Weights of a small transformer language model: 9 layers, tied embeddings.
Each number is 128 + 24 x the weight over its row's rms, rounded and kept within 0 to 255. Layers, rows and columns count from 0. The size above them is the row's rms in percent of the matrix's.

# layer 4 attention key, 64x64, rms 0.219, rows 24-44, columns 0-63
size [105  87 102 102  91 102  97 102  91 103  97  99  74  84 100  99  85 112 104 102 101]
[[152 108 146 133 138 111 142 130  94 136 180 159 132 102 130 167 136 164 165 123 130  81 168 139 110 116 119  99 129 115 131 139  89 160 139 102 162  97  91 131  96 110 126 129 133 112 122 139 139 153 113 135 113 143 162 110 181 101 152  79 125  93 117 120]
 [ 85 150  68 118 129 160 139 113 132 165 113 176 114 120 140 152 162 109  97 130 107 133 114 130 178 114 154 129 115 126 129 176 122 122 159 108 169 122  77 132 143 115 105  91 116 117 137 122 118 121  88 160 129 147 135 137 150 140 117 119 107  78 130 142]
 [116 140 127 132 110 128 125 115 130 112 120 131 115 151  97 112 144  91 110 145 101 145 101 136 118 122  96  71 146 156  86 162 135  83 165 100 143 104 149 135 142 134  75 126 138 143 103  93  97  82 109 111 129 101 142 125 134 184 136 131 138  99 149 164]
 [153 121 136 150 112 141 132 159 148 145 123  96 138  97  99 106 103 148 116  95 126 142 109 151 136 128  85 117 106  72 135 139 177 139 143 100  87 107 127 148 139 123 126 132 141 153 124 114 148  92 133 114  97 129 126 117 105 171 103  83  56 130 115 112]
 [122  97 134 120 162 145 157 103 157  57 149 146 123 126 143 131 137 153 140 165 102 133 115 116 141 145 121 136  88 111 178 109 129 118 104  95 126 126 128 190 101 134 116 169 106 143 141 144 131 152 100 118 134 106 137 112 106 134 101 136 147  83  88 150]
 [184 149 124 151 114 151 129 126 130 104 139 158 144  97 108  97  85 148 139 129 161 126 147 161 156 126 177  99  71 136 154 102 122 123 126 136 151  94 154 164  91 135 136 100 149 145 125  83 112 135 131 120 124 142 131 115 129 185 155 127 116 134 148 115]
 [105 150  97 142  82 159 159  94 161 133 152 115 145 170 116 121 122  91 152 150 123 132 145 159 128 143 106 118 178  83 149 109  91 121 128 107 107 123 128 102 110 128 150  96 105 139  92 129 140  90  98 161 104 136 135 136 101 147 148 157 167 124 107 133]
 [138 117 112  72 172 149 148 158 115 133 138 125 150 135 111 124 135 166 127 132 107  93  86 115 115  95 152 112 121 109 105 175  97 136 101 155  94 125 145 152 132 150 153 165 162  93 133 140 116 110 166 136 114 127 158 123 133  91 126 149  93 103  90 146]
 [136 134  77  92 125 156 115 118 152 158 108 153  96 123 172 119 136 110 102 103 129 128 157 133 160 132 118 104  87 125 125  89 113 109 124 117 151 133 106  90  88 147  88  99 159 141 127  82  92 117  94 111 135 143 170 134 124 147 139 111 141  83 137 128]
 [138  89 140 114 143 104 115  82 127 122 128  98 100  93 165 147 115 125 135  98 132 129 151  94 164 129 121  92  95 132 139 114 142 148 108 121 131 118  88 146 108 119 111 122 107  88 125 131 128 124 153 157 110 143 118 143 131  82  77  66  91 140 167 147]
 [186 110  79 162 119 126 130 114  96 127 142 140  97 122 151 173 124 127  70 122  99 157 138 161 155 146 128 127 100 159 156 140 131 115 141  93 145 105 113 123 107 170 112  94 141 136 152 139 106 125 145 125 163 144 144 172 140 128 153 113 101 104 145 148]
 [153 133 107 146  85 128 126  69 114 133 159 134 144 121 144 122 116 105  82 101 138 117 123 155 123 129  98 102 152 194 154 109 105 119 111 144 118  94 155 104 148 150  97 130 159 159  95 144 140  90 140  94 125  90 104 123  93 149 139 112 135 125 115 141]
 [111  93 122 176 160  92 116 147 124 118 147 152 129  97 146 115  97 152 169 130 134 139 121 160 205 116  90  90 134 136  94 150 102 163 115  70 120 100 121 142 138 135 115 106 125  93 131 130 125 152 109 120 117 111 136 120 147 126  98 112 142 129 144 144]
 [153 115  73 148  86 147 122 142 114 133 136 130  85 109  90 129 149 120 123 122  85 131 103 109 191 125 125 100 132 152 136  96 111 108 126 117 152 121 127 157 172  65 110 153 119 126 143 122 155 155 176 107 148 126 168 110 130 138 118 118 127 132 141 119]
 [113 163 110 140 122 109 119 127 110 111 173 148 135 174  84 164 109 104 112 107 154 107 155 143  88 140 104 129 170 135 119 110 131 127 137 125  69  98 109 145 125 165 129 145 150 145  97 154 120  90 162 157 120 120 118 121  90 149 122  91 121 143  94 114]
 [ 87 170 124 102 114 142 131 158 122 137 107 140 152 145  88 127 136 113 147 147 123 137 125 151 155 129 126 140 184  77  99 180 141 118 124 105 112 144 110  93 163  84 141 123 126 138 114 170 145 159  93 155 154 153 138 138 124 142  87 144 143 139 112 105]
 [120 109 155 120  87 125 174 114 128  87 137 114 139 134  78 161  90 136 152 134 152 157  88 122 125 149 110 116  91 152 115 142 140 100 171 154 106 103 148 134 108 161 155 121 127 112  87 137  96 122 142 141  89 114 113 145 101 146 153 179 127 123 129 146]
 [153 118 184 100 134 152 123 155 152 119 110  75 118 136 121 118 101 151 116 113 183  70 131 146 128 123 128 157 145 123 162 104 131 109  92 134  86 140 143 134 120 126 144 151 102 128 125 125 111 159 143 104 153  89 114 164 102 104 138 130  80 126 151 144]
 [141 118 100 133  98 143 101 128 116 143  95 151 121 121 128 134 107 126 166 161 148 156 119 153 125 156 161 164 158 115 134 115 154 133 160 126 182 106  88 143  99 138 159 108 183 163  70 142 135 104 146 158 121  96  96 121 119 135 156 115 134 140 127 109]
 [127 150 119 124 156 102 105 105 125 149 144 121 173 130 125 149 140 124 113 170 115 114  98 138 127 134  78 137 137 167 176 131 141 139 129  89 118 129 143 130 137 138 157 131 127 121 186 127 188 168 154 128  94 137 133 130 153  99 164 158 142 116 119 181]
 [147 136 147 121 145 135 133  95 131  84 137 143 100 154 164 140 130 129 151 132 134 103 154 111  86 170  66 107 134 120 143 123 106 153 125  82 156 124 108 116 115 116  92 118 145  79 179 136 148 112  90 118 118 142 157 141 183 131 110 136 135 124 112 116]]
# layer 4 attention query, 64x64, rms 0.224, rows 25-44, columns 0-63
size [ 88 102 110 104  88 100 108  85  98  91 105  81  97 108  84  86 104 105  95  93]
[[169 142 132 115 137 162 122 149 113 110  92 148 147 131 153 145 136 103 124 123 105 135 140 140 168 148  78 130 157 140  87 163 168 123 117  88 134 143  97 108  92 102  83 124 120 131 181 140 144 146  90 122  86 132 117 127 138  98 158 131 151 114 155 143]
 [146 161 128 110 110 128 116 103 149 142 169 147 131 128 130 107  73 167 133  93 130 177 172 131 102 160 119 116 126  78  97 126 118 159 110 164 126 135 131  75 122 104 101 116 134 127 127  97 126 100 100 148 121 152 118 164  84 131 123 124 134 145 105 105]
 [143 124 122  97 109 184 108  79 116 100 170 146 157 122 134 110 105 110 149  93 123 137 117 140 126 104 155 122 133 153 137  77 116 110 130 121 189 139 120 105 109 129 167 104 145 120 101 159 113 130 122 188 101 120 102 135 113 132 142 142 145 154  95 132]
 [140 140 140 124 215 136 148 130 140  91 142 122 108  95  83 166 157 155 152  68 140 109 139 131 120 117 126 134 149 124 101 149  75 113 151 120 126 122 130 150 143 164 141 106 158 118 130 110 132 134 116 143 162 127 126  94 160 116  99 123 142 134 129  97]
 [121  88 118 119 108 126 123 137  91 154 117 169 124  98 149  93 112 107 172  93 117 141  90 122 117  82 125 172 140 155 119 154 132 131 148 117 145  90  83 130 165 130 121 128 154 145 140 140 145 116  86 124 134 109 144 128 129 147 149  99 143 196 109 128]
 [138 162 157 131  94 122 116 161 130 108 133 134 127 161 154  87 136 110 130 115 144 139 150 155 157  95 148 152  89 106 125 115 117 138 137 155 130 176  94 135  90 123 167  99 150  88 111 148  99 146  77 116 103 151 132 147 117 130  80 117 164 137 129 101]
 [118 170 163 123 157 164 130 139 121 146 113 115 118  94 106 139 111 121 143 173 158 114 124 137 166 113 147 122 155 151  61 114 150 105 131 106 116 125 132 129 111  99 108 139 163 135 161 117 140 164 151  87 137 119 150  74 127 106  94 111 145 128  87 121]
 [152 118 106 119 103 123 114 126 128 158 161 112 113 123 202 121  94 168 139 142 143 137 126  99 142 143 182 125  94 102 134 148 117 101 117 155 138 146 163 103  94 160 123  92 160 129 153  93 151 109 134  90 133 135 143 157  90 116 135 152 140 111 130 145]
 [143  67 151 127 129 148 134 127 138 102 123  84 103 123 133 171 102 140 146 115 133 153 115  94 176 116 127  88  96 133 132 152 146 116 113 124  86 105 124 154 122 142 128 152 112 126 128 136 133 115 129 162 150 142  89 123 115 124 143 114 107 175 187 177]
 [174  99  89 111 121 143 106  97 128 125 115 120 108 151 158 138 105 161 131  70 115 117 150 160 154 132 114 126 114 186 133 109 116  85 116 113 155 131 121 145 111 146 103 126 145 157 154 132 121 126 115 141 117 119 125 150 145 133 183 101 113 127 193 150]
 [143 141 116 114  83 100 143  88 192 151 149 132 138 155 160 138 146 124  97 118 143  79 129 145 106 136 144  99 147 181 198 100 114 133 114 158 132  95 138 135 119 102 121 148 126 131 122 119 113  92 138 156 125 102 131 124 117 151 155 119 117 125 109 154]
 [152 144 123 170  66 147 136 169 158 135 156 151 158 130 151 119 115 119 177 129 121 153 127 133 128  93 139 127 149 170 123 112 138 138  79 109  90 119  98 190 122 136 110 133 123 124 137 152 134 162 130 152 129 126  74 118 125  95 107 130 127 131 151 124]
 [144 144 138 111  99 145 138 155 147 146 127 124 120 167 134 122 108 103 164  60 142 128 131 140 137 106 143 137 146 108 112  78 114 131 118 106  96 102 131 159 135 105 120 181 138 127 117 145 129 154 116 111 180 127 147 134 166 130 118  54 126 154 115 103]
 [ 90 151 122 143 143 106 133  77 122  92 174 118  98 137  80 142 141 129 111 150 152 100 150 149 130 125 123 109 126 156 163  62 144 155 131 124 119  81 137 138 101 132 134 108 157 138 145 148  84  93 165 124 117 104 128 117 132 135 101 145 122 101 130 153]
 [ 98 181 137 161 148 134 158 137 128  94 147 111 162 126 114 100 153 144 156 144 129 137 138 138 142 114 136 141 129  70  89 161 163 154 113 128 143 157 157 142 131  84 118 123 147 121 130 163 104 111  78 130 110 140 164 106 111 133  96 128 131  88  93 130]
 [144 149 151 102  59 131 140  83 149  72 144 136 132 153 105 113 114 116 131 116 129 130 152 124  83 125  85 135 129 139 137 144 153 115 108 120 152 109  95 121 107 157 145 140 129 139  76 144 106 104 171 155  87 120 124 147 136 163 118 160 140 120 139 154]
 [107 119 131 134 127 126  91 147 160 162 127 102 115 101 100 115  91 107 105 168 135 125 139 172  89 125  96 144 180 179 102 118 137  87 145 130 123 146 136 112 164 128 136 117 140 173 158 131 129 131 149 143 146 105 136 137 126 103 178 128  86 161 142 124]
 [142 113 117 128 103 139 144 103 100 116 115 102 151 139 124  99 114 153 141 150 157 111 151 133  89 156 144 141 141  56 169 124 158 143 169 130 147 140  85 166 130 158 128 105 159 113  89 167 118  98 128 119 113  95 110 115 111 136 126 104 149 152 164 138]
 [154 134 116 127 132 130 111 114 146  97 117 139 160 171 109 108 113 146 132 127 156  83 169 160  98 134 115 159 120 133 155  90 124 129 112  96 117 124 162 120 113 122 143 154  97 151 116 135 190 141 129 121 104 153  76 168 161 105 128  96 110 138  87 141]
 [139 122 168 128 174 136 156 128 133  67 144 138 150 130 152 165 128 112 139 171 143 135 151  97 124 131 123  93 112 168 122 122 115 116 103 147 126 177 164 129 131 144  99 123 124  79 175  97 163 115 137 141 134 126 143 133 184 101 118 135 110 129 129 145]]
# layer 4 attention value, 64x64, rms 0.217, rows 0-31, columns 0-63
size [ 93  89  69 107 103  99  88  97 104 100 107 102  99 101  95  93  94 108  93  98 101 108  72 118 101  85  96  99  97  87  85 101]
[[153 123 142 169 119 137  83 111 127 130  86 105 100 129 149  97 142 122 141 155  66  92 150 124 131 116 155 131 110 137 107 126 151 152 106 135 140 109  83 127 157 138 115 154 144 168 133 134 131 139 146 132 150 111 124 136 114 111  76 199  95 145 118 131]
 [136 107 106 131 187  84 125 152 122 123  41 132  89  86 109 128 135 130 104 120 126 133 159 127 154 148 138 112 137 120 147 148 102 112 147 165 139  99 122 119 134 141 152 144 128  85 141 119 128  97 113 156 129 150 120 114 116 124 129 128 136 150  92 183]
 [120  92 147 136 109 175 106 114 129  70 134 132 119 180 113 123 134 159 108 119 162 143 126  98 128 102 144  95 101 134 150 166 155 157 111 130 127 138 116 112  78 143  95 124  79 140  78 160 121 107 150 133 138 119 131 115 154 117 126 102 150 148 109 103]
 [145 114 133 111 122 141 195 115 142 103 171 172 124 162 132  92 115 112 130 125 101  93 151 137 150 153 143 160 135 143 141 158  90 106 124 103 145 120 124 120 171 140 179 151 128  96 131 125 119 190  95 128 153 112 138 104 104 133 116 117 149 117 118 135]
 [150 112 146 133 169 130 119 164 159 149 143 190 140 108 145 111  93 111 143 118 114 139 115 175 174 103  79 135 105  89 128 110 106 124 111 115 104  66  89 103 114  98 113 158 111 143 103 139 132 140 127 137 136 132 129 130 102 122  99 151 134 110 117 129]
 [113 118 103 113 113 137 108 104 115 122 113 138 169 155 175 120 115 125 110 143 121 140 155 147 133 157 110 131 160 146 103 148 188 129  81  97 126 133 176 177 127 131 149 124 175 156 116 137  84 129 166  95 107  93 119 146 147 134 134 137 101 124 104 120]
 [131  93 149 140 158 141 132 154 112 155 160  88 187 179 132 162 114 112 138  98 110 128 153 163 134 116 128 107 115 157 116 122 145 154 124 115 139 142  86 169 123 134  98 117 131 135  98 142 140  86 106 139 113 151 145 148 133  87 141 107  98 117 146 174]
 [117 127 110  97 142  96 159 120 123 116 162 135 116 128  76 166 144 130 108  92 126 124  74 149 113 130 140  86 111 149 111  96  82 130 142 122 153 127  67 163 157 119 101 101 147 133 130  78 137 138 117 117 121 147 125 174 120 126 119 151 155 144 136 115]
 [140 173  92 123  77 144 123 125  90 157 129 101 166 106 124 138 146 143 143 136 157 133 121 134 133  97 128 120  72 114 120 134 115 114 155 141 167 103 176 172  99 137 126 111 121 133 109 147 111 132 115 111 115 193 130  90 132 127 107 148 100 122 159 143]
 [168 138 136 152 113 163 128  84  97  75 115  93  98 115  91 131 127 145 158 104 111 136 155 161 138 148 104 167 126 111 113  96 174 155 146 149 121 122 154  98 135 106 141 100 107 101 126  84 132 117 169 132 125 118 113 128 144 131 112 163 149 144 130 159]
 [111 118 134 132  83 120 105 117 172 143 126  74 145 176 146 149 131 121 158 119  88 119  79 124 139 150 125 147 141 126 123 182 111 159 128 156 141 115 164 115  99 109 136 134  93 136 156 145 114 108 142  91 134 144 159 138 146 163 119  81  99 149 133 130]
 [132 154 134 129 115  87 127  99 114 156 156 135 116 153 101 109  93 149  97 115  92 100 130 165 132 134 127 110 149 130 135 166 100 110 195 142 136  93 174 161 129  92 126 106 116 136 148 114 112 108 127 142 105 152 143 127 104  95 137 156 167 150 166 134]
 [ 90 176 127 144 110 116 207 141 138 140 162 149 112 148 141  96 153 128 158  92 142 127 115 141 108 155 116 129 127 152 140  97 145 111 136  98  75  95 131 116 115 102 156 127  94 136 162 135 143 115  99 127 153 124 140 100 135 103 151 146 107 100 153 143]
 [137 116 192 144 134 137  76 122 104 116 120 118  83 112 157 131 127 125  87 147 138 140 144  84 112  89  88 125 166 138 121 123  87 108 162 108 108 114 131 122 118 162 129 154 136 154 147 106 144 129 125 122 138  81 102  90 134 112 140 133  96 161 128 156]
 [169 148 154 143 170 109 135 141 135 124 107 145 165 121  71 110 149 172 139 118 126 131 164 148 144 127 112 138 138 104 124  99 167 115 161 107 133 122 135 155 144 181 119 126  66 140 134 132 129  91 139 121 118 156 154 121 148 169  96 108 140 133 162 137]
 [138 103 181 139 145  96 117 111 179  96  68 159 124 109 163 116 143 107 131 104 108 141 146 127 103 138 146 174 132 121  84 124 136 131 147 132 158 135 111 130 125 134 127 125 159 117  77  98 126 116 188 166 148 122 140 126 151 127 119 121 111 119 114  98]
 [127 156  93 119 138  90 121 126  98 152 162 116 132 159 108 165 113 170 115 129 102 124 136  92 129 126 169 116 171 166  82  93 136 135  96 128 146 119 135 145 212 151 132 128 135 130 120 117 148 139 108 145 108 133 138 117 128 131 166 143 153 122 121  95]
 [125 130 164 145 120  86  90  92 148 132 125 135 155  89 128 129 146 115  96 124 117 117 133 120 119 117  77 130 111 120 138 116 104 112 150 191 123 151 140 118 116  90 129 131 145 142 108 163 151 106 151 118 126 193 138  87  90 103 142 119 143 115 176 118]
 [ 95 113 115 143  87 134 124 139 167 100 119  88 118 140 115 145  95 103 145  85  88 117 147 137  91 156 124 123  99 155 146 106 143 103 103 124  99 155  65 100 106 110 151  98 117 131 178 131 110 134 103 139 160  97 129 134 141 141 109 132 127 165 128 139]
 [128 100 140 107 168 122  93 121 106  84 124 112 164 149 124 191 134 155 138 181 124 127 147 127 100 131 169 120  83 168  96 160 120 165 143 117 119 157 109 114 125 121 124 113 127 122 132  87 125 117 162  93 156 136 155 140 162 137 141 114 111 127 121 147]
 [ 90 145 118  94 113  62 151 114 103 120 158 126 135 144 126 158  91 125 124 142  93 124 125 155 133 120 131 110 154 145 106 118 112  99  90 137 105 124 153 163 173 168 130 131 132  96 178  69 117 105 147 124  94 100 137 130 152 131 137 109 141 127 146 140]
 [121 116 121 124 130 108 167 145 174  76 128  99 166  73 114 109 129 113 131 152 105 110 124 121 126 111 143 146 134 118 135  99 123 140 163 158 155 157 103 122 100 122 121 105 116 133 104  84 165  96 171 169  98 149 123 144 136 120 136 106  78 135 104 127]
 [160  95 134 107 136 144  85 108 128 106 146 126 127 114 124 127 135 116 100 103 147 165 104 153 139 139 186 163 107 139 157 113 113 132 154 118 122 158 150  73 152 134 156 116 137 144 122 151 120 153 170 149 139 166 143  62 146 141 152 137 107 126 125  92]
 [127 138 149 154 123 124 102 143 153 108  95 130 115 134 136 142 138 129 170  97 122 104 166 122  97 163 131 129 118 144 125 110 116  86 120 146 134 128 125 151 151 131 154 179 134 147 157  97 152  90 108 113 160 128  77 113 165 121 108  57  88 114 123 136]
 [154  99 132 145 147 108 156  66 121 134 125  94  97 148 120 118 128 136 158 127 127 132 130 126 163 107 118 111 154 101 124 162 128  86 187 149 139 132 113 109 150  97 120 102 124 147 167 106 105 120 149 148 140 126 164 133 125 119 141 162 145 155 154 194]
 [116 145 118 114 152 135 122 120 149 110 150 142 133 102 153 149 150 108  95 101 106 120 108 134 133 161 137 140 177 132 130 105 165 140 104 135 153 121 142 114 133 124 168 140 130 134 111 149 108 147 135  67 100 177 143 138 129  99 171 184 151 162  91  86]
 [152 133 117 130 128 132 149 110 136  94 102 169 127  90 135 107 109 124 103 150 117  91 139 146 103  98 176  78 117  82 128 120 151 108 130 120 123 138 145 178 174 135 122 123 105 107  95 102 108 131 143 103 121 151 147 115 110 137  86 150 134  68 119 133]
 [144 144 163  94 153 141 153 126 153 117 116 137  98 120 107 164  74  99  98 127 131  86 186 127  96 122  81 117 136 141 155 136 118 155 107 162 143 145 132 116  83 118 125 114 133 128 125 105 111 125 131 179 100 112 126 145 148 161 128 106 111 158  94 118]
 [177 152 127 123 167 149 140 108 122 129 113 142 108 160 113  96 145 138 131 154 150 129 140 136 177 132 118  85  74 122 138 156 129 139  85 129 165 122 172 116 108 126 130 108 114 134 159 192 155 154 139 135 140 107 165 140 120 129 121 127 153 135  79 126]
 [124  99 114 126  93 142 105 168  88  91 148 111 108 175 109 112 100 126 141 164 109 160 130 108 148 130 162 127 122 122 120 111  82 104 118 105 115  76 100 126 133 115 134  99 104 144 150 133 161 137 143 172 146 160 136 116 110 133 136 159 123 174 150 163]
 [104 115 138 152 157 139 141 124 120 126 148 143 148 121 121 117 114 113 125 136 115 137 129 160 155 121 118 135 117  94 148 155 153 147  90 199  75 132 125 106 143 126 131 142 175 118 176 120 105  90 131 150 112 176  82 161 118 135 124 152 178 144 140 111]
 [102 161 119 150 147 147 179 114 139 136 110 147 132 115 155 122 161 104  97  98 137 124 113 116 190  89 123 125 107 152 122 144  91 109 106 149 142 117 110  67 107 134 129 133 126 109 168 103  90 147 107 145 108 132 154 136 114 135 150 150 155  88  93 129]]
# layer 4 attention output (transposed), 64x64, rms 0.18, rows 0-31, columns 0-63
size [ 94  89  78 121 104  86  79  99 109  88 102 102  99  96  96 101  93 102  91 101  99 101  72 111  97  79 103 100 113  78  76  96]
[[127 152 160 125  87  73 114 108 140 133 146  67 172 102 114 143 129 115 145 143 104 113  99  89 113 137 173  77 107 150 135 126 145 128 156 138 101 113 143 102  85 151 137 103 143 140 111  94 128 102 138 145 127 127 155 131 158  97 113 145 116 109 134 149]
 [174  85 141 100  50 172 133 164 127 131 104  94  89 183 120 127 147 115 137 141 132 112 103 120 117 136 148  99 112 119 156 163 145 114 117 110 111 119  98 124 145 109 141 141 109 140 129 172 106 120 136 145 154 153 136 164 110 114 131 138 119 152 139 124]
 [148  85 122 135  98 147 118  95  94 139 115 120 152  85 112 111 102 116 122  81 137 157 116 128 130  95 128 139  80 163 129  85 102 144 121 126 135 135 140 136 153 181 147 109 144 147  98  94 137 106 139  94 110 102 109 121 111 127  97  94 111 135 163  90]
 [125 134  93  96 111 113 130 123 138  76 166 143 128 131 110 143 174 139  75 121 139 123 116  81 141 136 105  97  82 135 192 131 123 126 134  98 147 143 110 119 143 127 130 166 126 150 174 128 129 132 130  90 110 132 116 125 112 124 124 182 130 146 164 150]
 [149 117 149 100 171 112 110 126 132  97 188 131  95 151  92 148 143 133 143 139 132  91 155 118  93 132 139 117 103 146 163  77 135 135 110 129 135 140 169 131  97 106  96 134 129 108 161  96 112  70 173 125 103 128 129 124 154 153 116 147 125 130 118 138]
 [ 91 137 122 162 172  94 174 120 114 130 123 144 154 122  97 161 134 150 141 107 143 115 100 103 130 104 124 171 164 120 124 123  94 155 147 164 108 138  99 177 158 171 147 163 120 105 131 118 126 107 110 143 136 114 134 122 139  89 127 157 167 104 135 102]
 [145 146 123 132 103 133 122 191 135 101 165 145 133  94 128 104 104 144 142 155 155 164 163 149  93 127 151 148 120 166 110 109 136 140 119 128 137 101 199 111 117 117 105 138 140 117 140 102 113 134 134 113 160 102 101 150  77 150 128 124 124 139 165  95]
 [119 109 130 123 126 135 115 132 133  94 142 121 111 133 148 155  68  83 115 135 122 126 133 122 134 126 120 129 171 175 109 120 115 113 109 106  96  95 110  95 122 106 100 133 118 125 165 134  90 157 113 103 115 153 119 111  96 124 161  83 109 205 114 141]
 [129 161 155 131 114 113 132 165 138 114 118 124 152 143 128 114 136 155 149 107 106 103 198 174 111 129 129 171 180 129  87 153 160 120 107 124 116 123 129 136 142 142 115 149 174 154 103 176 126 136 116 107 116  99 169 113 115 140 130  87 111 108 121 119]
 [196 136 100 130 107 116 165 155 152 150 128 130 138 149 166 171 160 118 136 126  97 122  79 101 163 114 124 140 156 144 158 115 100 113 148 132 134 127 137 136 129 122 151  88 118 120  98  92 161 165 114 148 111 148 154 110 126 100 125 151 129  85 111 151]
 [139 181 110 136 162 120 128 162 148  89 113 147 125  88 112 124 100 188 111 142 125 131 155 124 146 138 125 132 141  92 123 122 124 119 132 103 124 139 115 146 102 157 143  98 163 191  77 108 110 141 123 165 143 129 118 150 115 154  85 113 121 127 116  91]
 [174 116 144 154 132 114 166 191 168 106  86 131  98 126 140 114 145 131 121 176 129 136 120 105 130 171 113 138 154 141 134 146 155 119 111 123 114 137 100 120 132 137 105 172 138 121 143  70 151 149 113  88 146 129 161 121 150 130 114  89  97 141 141 119]
 [ 95 135 154 128 195 129 129 114 128 128 153 125 110 147 159 129 152 121 104 189 113  94 132 129 125 137 120 128 122  89  96 179 117 122 119 130 135 150 126 123 107  96 106 142 109 127 109 122 139 144 163 121  96 123 130 107  87 127 131 136  79  56 141 139]
 [133 132 119 169  98 138  92 117 128 159 147 139 145 137 154  82 161 102 123 135 140 144  99 111 121 159 150 101 100 123 139 123 160 137 143 148 141 172 133  92 146 188 135  99 147 119 135 113 142  65 120 111 139  98 107 174 147 117 117 114  84 126 138 121]
 [112 102 167 106 138 121 136 146 129 137  94 136  62 162 103 120 151 117 167 111 130 140 132 119 121 134 108 112 123 141  84 105 131 133 113 119 130 130 141  79 135 112 115  63 103  86 163 121  91 160 122 107 133  85 134 134 136 139  79 122 115 107 117 111]
 [148 122 129 133  97 140 149  87 135 102 166 126 130 154 115 156 100 103 141 114 165 109 132 111 124 134 123  97 104 106 166  96  95 166 114 113  75 124 116 140 118 127 146  86  83  72 130 160 125 124  81 138 109 153 119 131 150 117  93 124 144 100 130 136]
 [115 130 130 112 116 120 118 120 159 145  93 126 149 129 152 129 148  85 105 138 106 178 100 130 163 130 127 145 139 149  83 159 116 105 146 125 104 131 101  68  96 121 131 156 110 115 168 145 156 152 130 146 149 124 190 129 150 114 126 138 172 171 136 137]
 [159 142 186 114  67 143 138 150 143 124 130 132  95 118 143 128 135 100 135 121 143 130 161 143 120 149 114  99 148 105 154 107 169 108 129 156 136 120 124 143  95 119 134 137 145 140  84 106 170 132 128  77 142  95 134 121 145 183  96  96 150 111 138 107]
 [130 135  89 118 128 111 113 148 123 139 160 136 137  98 122 116 134 145 113 157 121 141 112 115 141 114 168  93 118  80 117 144 105 138 176 114 169  95 101 163 141  92 124  98 133 164  79 103  76 149 150 160 121 124  87  87 108 130 143 135 145 120 129 117]
 [128 161 128 151  99 148 141 128 175 131 168 154 159 131  81 117 110 128 145  73 160 181 136 153 147 142 147 135 130 146 130 113 124 115 123 136 118 124 156 104 156 125 169 118 129 157 103 127 101 149 111 148 115 141  67 164  85 128 129 141 136 148 149 145]
 [ 81 132 100 103 127 107 130 166 168 126 103 128 103 146 125 127 151  75 110 146 117 142  84 100 144 133 130 122 118 103  77 121 123  96 113  98  94 136 104 113 139 128 121 177  89 109 147 118  89 144 102 151 141 139 129 124 122 129 106 181 121 140  98 106]
 [152 164 131 128 101 169 156 130 107 101 141 154  94 128 150 124  89 133 131 116 181 136 106 175 151 135 152 130 148 135 150 113 111 124 131 104 106 107 168 129 111  94 127  98 127  94 130 168 106 169 115 150 162 137 124 130 108 175 137 154 153 128  84 131]
 [116 145 101 109  77 145 165 120 152 132 165 170 145 121  96  95  87 138 133  94 106 128 145 127 177 105 114 123 147 132 173 110 157 113 162 129 164 151 123 130 117 109 133 100 118 156 138 132 153 137 146 104 116  82 101 123 149 147 118 135 144 107 149 172]
 [128 104 102 139  91 119 115 134 155 151 163 140 119 113 116 138 162 147 153 145 137 101 109 140 120 157 143  92 121  43 128 162 133 152 148  93 133 111  91 126 146 152 145  69  98 106 120 159 111 110 120 131 147 132 151 155 124 157 103 108 125 135 157 120]
 [155 108 129 151 111 136 129 193 130 163  83 114 124 165 151 143 128 156 106 189 116 147 111  65 135 159 117 103 170 130 171 133 144 124 136 108 129 131 134 125 145 149 111 129 139 156 122  88 126 135 143  91 136 171 108 124 127 104 119 123 101 124 123 134]
 [107 138 164 125 135 153 125 104 106  99 147 119 148 112 100 143 122  86 113 102  94  83  91  94 161 103 121 122 163 164 118 157 104  96 137 156 113 122  80 123  97 110 141 162 156 127 120 135 161 142 163 131 126 144 107 105 110 163 117 131 173 129 136 110]
 [127 155 154 122 104  87 163 137 143 132 142  98 123 190  86 158 134 139 156  86 140 117  94 149 157 147 115 125 150 129 143 160 151 127 116 130 109 118 130  87 168 134 124 171  78  84 163 138 152 165 124 114 136 144 129 118 149 132 119 126 132 109 120 153]
 [182  93  78 145 151 145 120 107 104 101 104 122  80 125 114  82 123 119 173 112 142 129  85 137 130  83 123 144 103 107 152 142 105 110 153 120 125  86 164 140 144 103 125 129 130 118 133 141 127 104  93 107 154 159 109 139 130 132 174 125 127 135  99 119]
 [151 106 176 115 152 150 119 125 142 130 105 103 152 126 118 159 149 122 141 103 125 114 121 113 145 100 120 180 130 162 160 138 128  90 153 141 125 134 189 167 147 150 152 145 135 184 104 138 162 114 160 122 138 120 144 139 158 105 166 134 126 139 162 161]
 [150 143 127 124 119 104 144 156 144 172 134 145 149 127 172 112 127 157  78 133 119 173 132 166 207 131 144  95 121 131 123 133 131 129 129 119 144 118 123 112 128 128 125 119 146 116 139 102  91  95 178  97 121  80 137 138 138  86 117 114 130 129 168 147]
 [142 120  93 108 148 129 142 143 118 173  96 119  98 101 120 126 126 145 166 166 125  97  86 152 142 108 150  79 124 133 114 102 145 133 118 120 150  97 111 182 104  93 104 163 128 116 154 100 113 150 158 126 149 161 140  97 157 162 131 130 130 142  89 143]
 [124 135 114 111 168 170 108 129 108  99 118 122 112 121 104 140 137 124 150 150 135  89 119 123 104  99 101 126 133 159 161 115 141 129  97  81 120 117 137 173 114  92 127 157 157 154 150 170 160 142 187 122 114 117  98 118 149  98 134 123  91 110  94 161]]